From a checkpoint of a small transformer trained on Wikipedia.
Size: 11 layers, width 96, MLP 384 tanh GELU, vocabulary 2707, 1.76M parameters.
Architecture: no biases in attention or MLP, untied embeddings, attention and MLP in parallel.
Training: a variant of SOAP for these matrices, 113M tokens, 3446 steps.
Each number is 128 + 32 x the weight over the matrix's rms, rounded and kept within 0 to 255. Layers, rows and columns count from 0. Numbers have three digits each.

# down: layer 4 MLP down (transposed), 384x96, rms 0.272, rows 28-207, columns 0-31
# up: layer 4 MLP up, 384x96, rms 0.293, rows 29-208, columns 0-31
down28:155194179074156158132127110222110131101126111185116127142088183096162118135098067144049172089117
up29:118100139103145139087086142153154137118090135152102103120019097107158151081176071145165138132170
down29:135167135120110142129100111136177122105125097129098158114140127087138133164117152144137125121116
up30:136114099133162157118111168134129113131115112098168127131141080117072077092135139241162123111145
down30:151049099181108124158090109147119131144142163090161132111113071133115106128135156120124165177128
up31:115140143146115148052130128134169139152105123071112176110167153175110139124147115093069102151164
down31:121111063160090160116102098142121095119184127074108083187131148180114188090123113204098127130126
up32:151127143166143148148125102145127137154205119156112134108146150139088130084160141125137087124127
down32:141091134153138144137128076152102109141125124136114165110111152103134111095052147115091144132140
up33:188155121111109137147158169086161112140072147138090128170120113119155070094192072165094112110108
down33:069123117118133212117136126167139135111177136159105104125139135144124140164109164094139126039154
up34:119110154185160145138125147060137149124145108186174149108083088098109172112113151127084117161144
down34:102162112099089109124131068133162112143096149142113115146113084110135109098109123156096163088128
up35:112160132145135144117121116177178121150118195102117149147135178153121098124113162118106081127116
down35:149155161084113142101155105125092134126160119169166098129178107108144119116117026085080149152128
up36:112149080173098182061123167129166159099093096153121114156130133092115109099174115073149108156101
down36:178138112103153160148145200114191090106127102121187150071108148119177126076108096063097113161155
up37:130118179109095156127115134117154114128067113173122115109176154191080134090111136164139095100106
down37:067136116090119153120176099166115134110141109179111105165128168122137102150139128145134124045192
up38:102169086146058168130116117115135145112154116188160135065124120204108086056109110085094137108135
down38:100085149092161102066130111145164122114134109091153134174147204061119137232110145131131142114123
up39:125050124088226086104162107125189114118146081128155163130100162159110082136117149157172172084109
down39:158173145073088119153122143089106072165157141156151176146111144135158157144150171084117150063116
up40:147096131109174168144196153152161117047120116139126119144075145101183114067158129137076152111138
down40:140152149129078123035112070156137125116139086135200138102120098076066116179088121125143148105132
up41:128113105063101153115120126154119164066145167142148123163117100161134079132152145125132135096169
down41:161095173112124155148149149125168078120093200116120113074132119131166151143093097092172168078130
up42:106157109143179081112118112122060165093193148167110083098141066142131127078113090162104124163143
down42:108078112111138204141124133113133139086142111127103079058084100099099159112031113129150179124090
up43:146112110123165147128123174119113181085152224129134103133115134147142106118127149175169135113186
down43:108207086189143120151124143121101080101159129202116110149119129148112114157096135108144090152094
up44:162115172144088118177083133132114117103160134179086167112126132158118107123078129107134119073130
down44:074096130101140099125157082098101154171189137129094097106118146156090150142145114191098099161049
up45:102095187126107083091158112127106123112143139141167129109118121144113118150091098177180070179115
down45:158064130061139125085122131147159126084135093169114127141174192146103133204163200153184119131098
up46:142095124107101139121176124165064062200155102128134142121086126188075082146127181158087151173114
down46:097143051051140123149149106145179151076118115128082161143098070140096108066133153126107141095167
up47:101147159155184101136105102131142075111113055150128117130125070161129090147078111156123112163117
down47:158130080102146115068094107161147111121139062063133067110112153126093119124149147101091163188122
up48:083112125118136134175083144103145147118094164121111157112135149205176112133123101074143183137063
down48:136135157106156163119173158134079123114114066170140141075166225120126114109131130118138156103138
up49:133190175043182119104180103144165201164153128142138157185120051241097130143114087109130143135091
down49:107124142148037090181192111186086134136092106138098132090104098124137126114109198102149106049119
up50:146106115145101109085147088160200110192084116115101115089127107145121147080129128115176111113102
down50:178135141169128115067157173128107148156102153108067194115133093074096134131167120128104092136098
up51:137109159133132112079159096078158192146136107157098165133145148154129189069124112132113149179131
down51:132130098108124177159142140152104083099159118137112153100176151111154082101157168092105111101156
up52:144130095136131140100107121123149149072139142193098174115129138193084138122121137128168157160127
down52:165097131117109152122174152141091071131137177131159130133152090084121162106153167125149052136114
up53:076134197127069091196220101094166143122152113142132148167150047093112157110056150153119079146180
down53:142181137104161082141198172111163162178071150132105124111164138103093149174137135149108146182153
up54:131064174109148157138134133176106151146115157091133113146126134181211105126074165172099147137100
down54:085179159121200118133143132122173149086090077124109062149094070064099118177142150047113169100122
up55:129143133144127136134115110142107065101125134088159140159075135152139134121163116110072105187146
down55:114165172195113071119090148161181140106079163161107140129102177115126166183128124069147117155173
up56:143138090138142140112137163132092145094122159067173101175127129078194095077132119129110107161141
down56:199136108132092158120186244106124087095048130133152107102164133136131031084163098122117096165086
up57:128129149149139096067114139197152112121129172153105102121132138181107145124138160225112111150062
down57:157167114092090137149109082114115173145129103055127116140110158137156141083127138082136175137129
up58:161128167153129173095143132112106102051163199110127125153138173128120146142169149116076121125098
down58:107091127093182143142102100137127094131125119216110223097151060131091127154075152161182127159142
up59:129132223125161211103172125111178138099115119150121083099156105166146132129085114135122168146110
down59:110150122107186136128123126121164140093150141125134121101142123034144132165138117079157141054098
up60:157099140170141089125128176106091147096111154141084090133124127125141163096079133136107078167079
down60:109140174134109123153113135114167050152166097126142098161124067166086106113082099179149124095152
up61:122111175092137100082111161115098062124194166127141092143134080192132130131108105181132121127108
down61:116126130146109136097125139195110158137147124089076166137149137123121127137164155029122211142133
up62:135129151069133152158150131137111157120138147166127124131154083169123119108131087093172152150107
down62:071129157144151113141152148184108203167091107152199159097123087087106165018138118110113097116117
up63:134152176160124146187107136146086146134156182108175143149102155099174152115094115111104144139124
down63:097083104124123138144132108112164123130172124162102100168142157113051069075157085130145122120179
up64:127096133148120135139169103105122107103168125146079079114169117144096126131179108149172110176171
down64:077113128103126120098162194077141122106072142098162067103130051072163087119102096144075126187113
up65:132122145156170091134120082135158113152153102075092126105083111202126132151159160082138179138112
down65:102094089163150146122159154121097146065093134120156144135129135162095135150063149111093111099145
up66:122120144162176118141100139100205134121131150104143145149131162135141081142156126146169134183064
down66:131127133092102172186124139100146134120067087114113086129099162137114148156116214128129144095156
up67:100069164155083093149072185140165145148043147127145148135049119128099114120166084142103089196109
down67:122179138159060205101236135120065113171133127063162101136130194106090172113146107008119128100109
up68:115085182160112097113163172166112145139145147135090128138135076120171184116124161172107130108169
down68:110122113093178190200144144149122078120094156138093113122127149156077102130128099166153166107139
up69:088169113114125130115147136141161062155129103118072142096100109143158091124160122144120159188151
down69:168116158152089173135110108100067086111173112100126141082147104116149152206113138128174117148124
up70:171140201110110146071108098137073134118133149186154044115120136119122109142081138090138123129172
down70:171095124185165111115108108118125155133066040106117137155155114101136100082098207147122144178106
up71:097160117149099137153072081071101166127162167128146139065140160121159172153097115072104084121126
down71:088106050125135104124169049156126117064058060158116101163104082160183149117133130132149149110164
up72:169095113156131133162145161146123113128165100174144129123110107101112125121070102109136140169068
down72:073132095115138128112128102101089153143154131186117112163162103161161069146115146181097154121148
up73:139121148128109136073075077149138141109095109106132127133103102200140126167179127137135128176093
down73:179148136106124172102137105101168116092139175151117145056095122138108136174082180114121166114064
up74:110144151138078131102129148120082105120147115163072109153143124144100112097113111148197127145078
down74:119094179144150068173120131135158114153137110156111140128098115113161159146089110129102150137108
up75:131069127137061164142147149131129086141072113092129151150052139168156175139128163149104119146100
down75:137150106135203155137105132141092131160156122145165096155151141087104038137151128095129117157108
up76:194118093105141086123099177140078128127107136136119150174131176164125084096157070126186148144103
down76:146135174183106113160144144123128108172113142146167115107125149091107172077141137138096129112094
up77:086120178142082048141080127117165158117182164169135105130123141138154136110098146128109078189134
down77:157161077095144154167185074126104117140170158104109141104117193088136099102163085174119181116120
up78:106066126106161137100099106121194161207134171109148119076133096138128105107134125145161105107099
down78:129200013159164074117157092109145095124080110136143155138103146064187136127129078084109123076110
up79:163175102132051097084119141137179090142123148158141163149105134102166176094102127164109120150141
down79:109146172147195171112116123104178121145139144102142126122172142161115163096125133094102130107064
up80:082133137131086191118116143112169124110167157119143141165113092118126138144140149131152124159164
down80:110134090158133099105110123179200101059115139124148053127163141129109177091091094105114087119120
up81:195100109144116174113144170174130162129118141114111103107101138088141150146160125157184197127167
down81:131136153104157082123088078130160086121098081167122130165167123129134138150122168119095119137067
up82:115124099109195142122151108145126175108093126111147141117148149137145136079141181104106148140136
down82:143127153099146139140108177143114115110123182169071101144152131104111099124145134110174131145093
up83:139128211067140180110129133124161107148109153121052144143190157155139124121097133126151113096120
down83:168037136137131157124137108125178131087168068155120116157137196093110172175088156199092118159194
up84:155106174087165130187159059138056127105152157194148166198160108144171103138124139121125114151135
down84:155124095149121099079155114157105142053159096076109096131107022126081100097153102092187051118124
up85:152112053140136145127140118114133156057220140193113099129147144178114122126082174129117109155120
down85:100168124126159167112158073098085136139084044121146119083126128132143098106180039145075184080233
up86:125133121219142166140148129129114123094150178143180129151132109094163168111164150129082123109074
down86:161088145160113118097146163101084121146120073135141124096106166155113105108118192177160050146142
up87:149101131180109104108131127100191114062168164145120118147129172163095118122132114146166178178083
down87:060184163155155059172131139108105178108054132157113124171118114136162078152181094109192165151101
up88:097133140137155093105064117109096188128119118127146162129063133169066182124136087141111095142094
down88:151112133166165103109122154155123149136162115049137100158145141083120061059134141114139088155150
up89:124138113134110191148114189071110135117121152124114109106122109092124056115147085126163176120144
down89:090151162112100183164136085155125091162137082141095104123120107103136170151078156117083103096104
up90:162067172115157168164105180053114167143121121161174159134153139149115166124123082106094061110143
down90:168105128145152070201098101127176105136173159123104137139122081145107146088077132035188081072117
up91:151135094149168131157192091089105169100135152101126163118175108165133130161167155149145130096134
down91:114119144115179117111157175117114170140115096078135134113170146171121130133130094125173139051144
up92:114068117146173143153116124145148155196100119057196094148094097060117179076170077133094066171103
down92:082102118084178175123179189093110114132111152130157160089163171093093138086206058122152167128122
up93:122118138071120130113126141175159118126108158167131132072121076117153153136114148151114134116120
down93:142135116117119166088118121097098107052171111150120077147105126149084135127133079149183093125129
up94:123123095103150108084104099117148165103106151197166214128130183113123118179094079154150103165136
down94:146083153157107107116144173144084127135184166219193093082182126173144165155182151110099122100077
up95:136171104131138057208120120080106126161145166177045105168154093091115091127124184117191163116122
down95:156137168206091131130140148168149117069161162130227112133199131089162150146122117100117140109171
up96:140182113131148112171152173057136097112104086128181093100137113083140143093150145138077156128171
down96:118139158135153150165093161069145107107129122123126122148141137166150238150121153111175140131124
up97:083088104087097166148145122069160158140158120193116114085149133076119136090166103148086201144134
down97:151195099203170127081147095143093104108146143117135173177110149147192092123158133120116101150133
up98:169108178153160121143095113090165129114136150188097150084216154157115132156155165161082129150138
down98:201168115136163088116139129108147117204061115195107155075124177164156099186138170100093111149178
up99:116099137175125149130124138162128152134130123159159172151160150176156105150089169126146133094122
down99:125174167069121135128135119116127147150093100144103159192160148176134125113126112149152153093135
up100:120136121135134156113136146126159196068077136153097120064147145127127104120174118115114207139122
down100:146080089138075130175147137102129089174181085093101073124129134166080147177118161126103116128112
up101:071177166110130136140160147150073161115083129125079117121078061104175106119079151145083127139148
down101:159129132124050185125149087164080169146075143069114119086167070190184126131149130132167190109191
up102:151081134132152060127148117138118105059092160105125185125082118106076128181096128146112120165095
down102:071138133143127146145106156161135135145109120109125139089192080115090106106095135103136209118124
up103:129094084088139154103067148169158119124111117167138163183093120149112101164121131113120110115134
down103:098169120148117120094127123156136078022072154073151117116133166153159181180129127168130118148117
up104:165147167124115110127145135110164134109114142152116166123116146162130161165095110075100104119117
down104:185141108131172111098176098151134166108109073115102092138155091175134094172169127200185123169166
up105:127161054187113178151160105062137094146168178120129085099176148197132052097091183129177092131147
down105:097134154156190124090060113167156121141134183139153128108118088140133148111139149175105187085156
up106:141093131119193148155161157096132157115160098205158105138142127108135166122112096137085115143124
down106:068060115104120102119107080163118158177114105111063116131094122117118113178193119161117167101164
up107:118123115139125137147120171153239160102127089112097086127147105075111105161164144105124116105125
down107:108104148137126117058169126157098114132149175197138118064133174030065101211141117129096155127136
up108:167166121112132118095110138078081144084108176138084103158134093134175136083126149162148143155107
down108:127110065083104101142178127143136149212112143131088109109128130112146178122098179135102111072144
up109:165152139128164160150096120141151132147158153167171170137091109099123116093063199130128098166155
down109:091092140142136159171123132044137129162140135109118144109208170113199108132085141131109183119132
up110:197135140198118139172142225122065167124118088216101099107164111215136153060064140141095172155105
down110:161124124052144114123167130143145129199138162039155160138182116131114163163173124116131156099148
up111:132131210127081120137093164144133149104133151105119147093156214119149117176082137165100066155085
down111:083112180161065157159134067120122135130114164178106099113162132133111129183130095141078143140176
up112:112061190195129116083138161164109129117169100158137094148137093134142115112104142156107130118133
down112:133143092131147139131125139131134085108068120146173121147159175116144109115132117118115114173122
up113:125154114108112171089151108188041113145141101095157171109121187132148115060126115159132086084116
down113:070090111090100087099160106145112111115088099186113134120095055070138145146125126156089111155078
up114:045142167133176100123151137098150158121129094160162159195141076134142127148128125146132195165175
down114:158123119099087116163144088124137071101121095161113129148132132119166085130123193098150073199070
up115:120150134105136137115127107127179188079151135134084191162141119160068154089118081167173080115128
down115:128159129111142135121123169122191115124112140182109087181147143141225073096124160131101132093153
up116:150058113127160096157147119096164196127176131170131075168117100165161096144114118154118125131112
down116:083106160105086141108146115172129087184103133099113117147143134133148179131148157161129145050128
up117:138094142119105060122091149145144159111153122162167175111165089167130112139123093165131129142111
down117:125084156065171117155091117196131169128153125190148168100180094141089092185077133101107124163121
up118:072108149086120075184145091105133084182133177151098148144155116135135096110147170161092044191084
down118:123153140139139127153125105135120100151165092125131144193119090107117161130136124067189114108117
up119:112183168149143088137192150098167168125132146164098119139127155162108165132127184122097106115123
down119:122184100157142176137096082181094145127127108160105128070126111130151077182105143097100159113151
up120:145086153153093098066125114104129132131138133142118106106143077175149060082166154136140068081139
down120:147097104139140097124181172176082165135094144149130091065143163100139042203152088116154145138079
up121:141121135153133125095141077118128134140161109088154075133128171212101145129133212107191112135124
down121:148112181071138142145135124136137172152139134179092122110145168162103171180154132166148107104112
up122:129145133069157173133044120147113105141080160127083171109111106128154138124120126121165126131120
down122:083146091112090148074106149127158157136151114123171108124136157173145104131092120116141148062105
up123:096190134152162069093092134114124108186215106169139117111086132122048146095143103153179128159117
down123:132130160141083153145104171118138094103132104112193186173162112120174139131133154148084093106167
up124:102143209157152091121140130095091165098102142193125114196152158244155183130076156095121118103107
down124:149123156164064137107110043085109152166120177108065067099106122103133133142115147142131105128077
up125:117126135128103110145128169157108133100129098117111214105135140111096162128070112103163095165190
down125:053134132107091175092138123108161110151129110143130094140127158094181112147120133104137130150103
up126:165149140174136141164148101096160107130135156087128125114153113130114156112105178147093161072109
down126:121100136112100157143143078135165121135147120146153127092087140154107070127167097108109097142126
up127:156097123153120136150126139140157182099132113112161125117144109146127082107098083118060128122164
down127:092091131152144158114111090121133097122123107128126169138120106123113151159121169079179162127161
up128:184101086142075123097076126149133159059185151135142182122251123120146114138091161088133071109168
down128:138128163087145130124125132092121088078073171109132113130171117096159091156135128111132134178164
up129:224123085142131131032169125124110171179128115110166158144159083113138129117119128179137145125126
down129:135195166102181111180176116192159083153204068057111080100155126133103126145157156162106164134094
up130:181081107127111104115066145139105048104109128127129068115104117176096088127155116128093188143136
down130:111169144106167173117194081082148100154132199149146116186106071126137117121183125162097148164187
up131:112125166147131093119093155110121151121087170115140098082134170123134119063124199184152180075123
down131:109173145087121077059120142136105115157135097197149112108116163041131129147184122155107153160104
up132:152135127099209133092192104083116158136082103098092102144143131187148122161137105104141100130079
down132:116105111089163151136138093116137128126185155143155142165160131091126140147135129092085149122119
up133:153208076105098179122135107100094136125125100146181103118108152098130139205154125124114129146134
down133:157118133157083111191083073125101119159137165139099159147138182146137142069131139135115068037160
up134:176086159129078126072200149128178115116179058167149118125138070165112118138119119122144115140129
down134:055092126111109128199080145134157081135113122192136158157140104152146169087101188128143136055132
up135:134099180114122146145093141113130152140093137131126197160072146168133160151105113144168167121073
down135:110124113123137144110138106163124106113169117130100059123178085123117135113148132133127063187147
up136:181087163147131180140137151178172152149148137141174117151140143122119080131166144114153096090073
down136:087116169083118172147138083071093090107105097175073103163145107142146152064111134117119114152138
up137:140062117153043186111184098126148117094101175090123111099134174125141059071158214149141127143118
down137:110178144143192116150109142127125124118115119133187164154171137079128143084124061138115116088107
up138:117157167125138118114127159145167169116128130077152107142172160100104129107118105130133100126127
down138:037147096113107092157084146075118148122110169115103138155115127095079109153123140122145159108129
up139:115084139153107139094142120161105113135094108135161091097163115130098090137130095098112123143149
down139:116090206172163123127119140126178136156098111088142061186154151097116092139135154115151150056132
up140:092101122102193140064133122095114196117167111167141131144146097124067128065116126174096127180096
down140:127101135133149156204153166085151115163062101138080116161136178196126167110128120121167137149108
up141:105104139079128129106122104143177169161111096145136109087140104119098095118109072131047094163198
down141:131112157149124147092117123061122106185122109160103141096176164127093068153131080163183085190116
up142:156129148104079131153113198099127138101175098108131057127157121121150112127136134119077158119137
down142:070138149124143120134156114102144176145108094174096139101159085116133113130099111129058171073175
up143:162050128131126100062142133129145106145124137149143133123130061095077148148128133180186120163101
down143:181116111185159123132128148125135129119122126114190097159074065091122086101128119126159048107169
up144:216098096138100133153142115082157160143124105185123105090091115133138092143138139124162134189126
down144:118131111160120107147132160143050145104155118112176157120140147159135100150134130134121114111223
up145:126070083105093109158132140120126043126126118143131114095092139202182133126112120126121148096125
down145:118129102124184121174137113139164142096103130082099129109162109162086134128101062117148114085198
up146:149092108123159088011178174155180106140098123118121130093188142162136070147097085131119153159135
down146:128097131151116152134112081145163153093136168143173101059119130243084184145128109178176143151158
up147:149170062111159119093113138134123139107165162072102124166156133127100100197112153161156106147199
down147:038144200147062143118098150125149107166135111152157085182127114094120134141111139085125097085158
up148:092101119105116099157131167097107145060110115150110173132128063131164070149107162157120163192098
down148:127182159186036149116096169193129152129155149169132085105125110176191119123131071107129114085143
up149:204106074177095090092140149150123143068136162063131176121144141153122120153147149091102115140109
down149:135118129164104145160109167168180169139143151160092116105165131096098109110122104101102132126161
up150:131147157127072128125130144153075129129141171180155102147145149111150060092111115162102096178129
down150:128069129109155123127152092119175129070096082124079133145169142160119135135092137159104145145179
up151:114157179135136151148156139089093150140130097046143132137163168106148132121108150100166140114065
down151:112124083133140148086067166098145131118102074139142115164150110118128143125146096123141097157180
up152:188121140147115105144116131181124141189130099154088100125097123123101121082082129112143099132114
down152:092151124100124049102130094115132104178139112111182144132107109093099132084128144098185118089073
up153:167132159164145114118108122083152108154097142113102106149110083128140119070092172126113175144132
down153:076168087137177140136097152186123203081137130171156122096153162153152140115114090129137125148072
up154:103164147132191115080132146103146137171079162120111119136134154164128144117090159150102124101105
down154:100133179163105138155137155122121121149118175111121133106152120189149126178123128105138155139061
up155:192081167140146147133148176152143139190068122133114172107155102169121114102097077104119091121115
down155:210148116116122107131131152072104126124172143177183171168097172143143202133139100156056086148119
up156:078108092139114139128125142191125178088201142174111106122157159137087142068069157116129112158080
down156:187115162117154117137151132070191152153101165130134086098102209072112187117148123143100096151106
up157:137093129161142137093124119161135173104135117139138110135131122169078158130168086103139147161164
down157:090145127118150164088136148103121075123089083143094155142110184168121160159104093096145112095094
up158:139144109156126114106147138193169101123206141113118134119130134188113121203079222099140134118146
down158:115108109170070139096123145129221068177124156105121176111108153162093129118102156182151153111141
up159:121136138190166134123118141125099180092168135105148115094158160151179125135066059110137148177138
down159:172049138091084213112141121110155020141111130130076141159141182186078181148089141191175111132114
up160:146117070160154171082154127114109159100089095117072142136126140199112155120138171128096087144126
down160:169182127160123114082083215088177147102144223080148132142178161122088111109100070131150114126142
up161:118095121051190132067064114166138155144153134162173121116154107130105126095146146120143132107092
down161:168095157180111168116129135117147125122139147102143129090117124145121159122082128132142145095132
up162:119095113150115158149143107143096168120135104171077139102152092121146124111120167123150110187095
down162:123130163138134158066105130106103160071127179145109112114141152148161102136146133155116145133094
up163:132127151090209086104148180124082185149094149099170137133117130180124097191123177125086070111093
down163:180077191091113111108135180173117096162133098162117135081159150125160108098136121106131067092105
up164:084156159113168149127103120061172124145120167107134110179158104149140139129086147165150054102094
down164:121092155099141152180057165140088143134068084131192174121071143127211138109145212130187126118127
up165:115110175107048117146139127114126120141111137172137158106089110179119123093137157123206157157086
down165:092138125147118144099097141125143139136146114146121149133122120110188188131076153143199097127071
up166:143065103078181119085134101125114122185124112140132116132119166077181057144165104101166114133143
down166:167159185141115135126123103145117112117081125069122139107120100080095191152105154161111179118093
up167:153127140111073143174096087072169143082090123180128124167098050137114133125142157154120157134126
down167:107182159174126123122166061165105138179152134134106109122157111136086087127137072129152132132161
up168:085089118172123134137214179078114092145174153097132122098145130135118158119110149116145136157076
down168:103107136137138161095140111151132132132147106158150092156222050121100086108168112112170163144145
up169:123178129172092128105082174130092117149147144128163097143111096192207106128134121149148085135118
down169:151095131172133076102147110133141103139074127138142103154120158053114123122167104117095149138097
up170:048140116111124170116122095118187133155112176150081151150136106153152150088116166199103069151123
down170:115155121090135144084147099110092107111124136103172081191116129105097205112147120145161143108193
up171:130113134100078115104121128111177158135082095162126132125133089116139081058159118137051114122149
down171:087156187094195101139074131118125113119125102147146149104124131157123151104114098058114124086142
up172:117122049124137130176150154139144122111154081098031134141144116112072158055090158153151101150071
down172:128075137110133134131101104136135158134134116088153080124143146106106075165105146157155077160165
up173:141110160163113085152158127144132144162143141117108114153178181110147127106152157108083121140091
down173:176141075135146088111174128121069132166150117160153125215147173120131130099137167160121141124070
up174:130125113127130087106137124108153147086108141085152137106113130109169064140225131108150125154138
down174:149195052144137078102105119170133115117124130131155062077096123088159091158158162153156156079117
up175:129114149142076131098164245149116156079182166128112141123195096148106129149174180147089169150111
down175:170144128135103154098140115131147106129118100179096155152124201132141195075116121119180131093100
up176:205125141094135093105103133088139198101149150105159131121103169154079123096060155176101064091141
down176:084167167159118165131110127133122091138146137150095071147124117123100138125156132071161135131140
up177:138138122144078109099122101105096114068206065047107157167078075131074142110080189140085109164091
down177:123075132098122155135167084095123108123150119125164165166152157119157109125166132229111136180097
up178:088115125074164170094109126080126137152146144078141091115137153158097080161107148188132115162138
down178:090145098064088137109128114153093113162125064122165151173115139163175103113092178181145149121129
up179:139140120115131098137130177162145195092091095145113151141141109073134123133130097083117118116170
down179:132113136126119092116123153102177103097128144076134170103151131155130139086153099144125124194097
up180:156123120183132133093161151109149118086143134120123087134106121102122097169145109143141100132166
down180:075113135114118122146148124115131176116076114130133119080109118096122121146129141144130145084140
up181:143141193158136104137132121171108136124160103137167127124112097076134139171131136124139106131086
down181:131152101112117130089091106117155151157144205042102153077116147098200147147126158105101124119136
up182:117147115146182152115139081105125202072165098109139143100109129135109092101146124054057087120135
down182:149132106133069128151085126056078122128110106111152073152127123087107097166108165131135143158116
up183:138070147120183130138139100072176103140124154135137128182107144143110120135137166129116069130110
down183:150151104147133194139097132167105100134137124129103099119127146130161126191164153141147172183114
up184:145107100117048143109134098094115129059147162185097185120210147186162136110106097123075097100165
down184:187105137174100084143161074137131124135149153124095091131105158101148132159077195126111138157150
up185:130133186161092171140100171096105090126123129136161142129095155096156113088184111137100116127123
down185:143071123149136084137113199156158095120115136167114182106213112136056120112111080162084119140130
up186:164116135216141114157095138142095141193118064128153176121087091123159061185064119153110141137134
down186:131134074137105120155127073109084127157156101078045095128158163123151117151084133127120112124110
up187:134063202126074036117142091133074128070133109154059096128130107114172114116094103192126158142094
down187:176114118124115089119184095131131157121117105154165130102187135100161118128091148084136145107168
up188:110139078136159080132118145101136153092132126151115065104098130126099117107115109160064088109177
down188:082074127099119088124118141177112135141155166107120122153120139117106104121132093128129111135147
up189:146177142083149175152182094155181159073180110149153120049159114156137159173139138184106098162178
down189:081173155096203120137105135187123129176157122133075170142167182154143129068186099105122128065138
up190:142139183137116134105131126118133120153143150117156088170123133115144096175188141103114124165145
down190:163120148148107129210169096147089100172128152195097058110152156137065080159140185123101139143109
up191:132183144166161089062109157155149095167082084165089160091135131155154110128149192128094153155106
down191:067118100147104140159088137095098154114104100129140122125103133108116117091138133099078168080175
up192:146173124168071169140155098093103137113102127155159132195085124193128068120145115077120161170148
down192:162138103156063144160129114115135128132064096220146113141147062136119154105159140119100209123159
up193:082141108178146100177150070109100110129140154099073138099177176127112130141135175138067104140152
down193:154131129151138070078171152164126106112136119124220150113175130121112130124088198111099138141072
up194:117147138151165098109131144124082106174159182102072141094156146172114127119118132110163122140115
down194:112143122128129134141107092111117176103179139104122132114128073125150065117147116099107118136187
up195:134156184172194148152130169139144149093077132125123166168165085069141128137104093115099123184134
down195:131200131171109171187150140091116097165095161101129126116080121116122152120084143085084100192129
up196:104117161115178123071107117136178132150141174118119115117096101154122106156155178119178130140128
down196:121152102124050179162158140088137105119076138142140131137176103123104107117143144115087100161152
up197:131167111202106156171146150109121114140175137131092092117098116122090077232098078160178108150101
down197:104183144114129134113137134138104129151101106138093061068088141142162107117128100148109138111138
up198:133075134137130091168158115108161166171159082090125140087108120082157112093113165090219103173130
down198:114112173130130119105154145152121139137091181095194162141148064195171105140106081088125135153116
up199:111136126141109117096161148106161151118136140168074095068120144176121143163074195169134102117124
down199:101189098091055158186154105110159157113145151117122119106087115052200102123136121146136131219077
up200:159154133114169116127123174075105174184073151137142126111110114136146128145099071080188121113104
down200:140156106186105139129145092124125138131181147101141126113143159127125077124114108169072153170174
up201:154146138131143054160143180105042185144118123145107149069062102078122126123108150125109090121145
down201:169173155104165159104100096128113080183112165185060158121141140116166124137134098173181122154122
up202:161115156167117153105148164153172117089142096153149068127110154155108113075133137109124191087097
down202:110122099154176104121118116134156124129108144126204128113112106136144126121094145094077136134138
up203:125151167208178122117133107135161122084133159069091161100124207153136126158110121116161148096072
down203:095100115151141140157211156135148175165120132161165193169079151116158172129136145168151120084142
up204:095105103130115076134129110126107160150152146163050140144121045156039097109053146133146088132148
down204:153131112125095106134124121127181079103110085176156145144122105103108096112091154045172129095093
up205:117120124177116150090169076150220166127166123151083115088137089118103142118139190180095154117139
down205:140115133165115148148134111148045151146090134083140104151146109118134143094119102091151136141161
up206:094142139133218075105089078154153134114063128196088138087127135170139133094127120153129119181149
down206:186127128106141155141129138174183160156100118157113128107095126092079129109141090173153107167150
up207:171128119101100069024115146141138082052144133161094139140127197144072080133146113185096089129192
down207:139150122071130122107126143180068152138113135176172122098114083091168121174129135053154113181120
up208:116131082177103167134185073117134121127147118111116151142130125123144091137054138128176106113180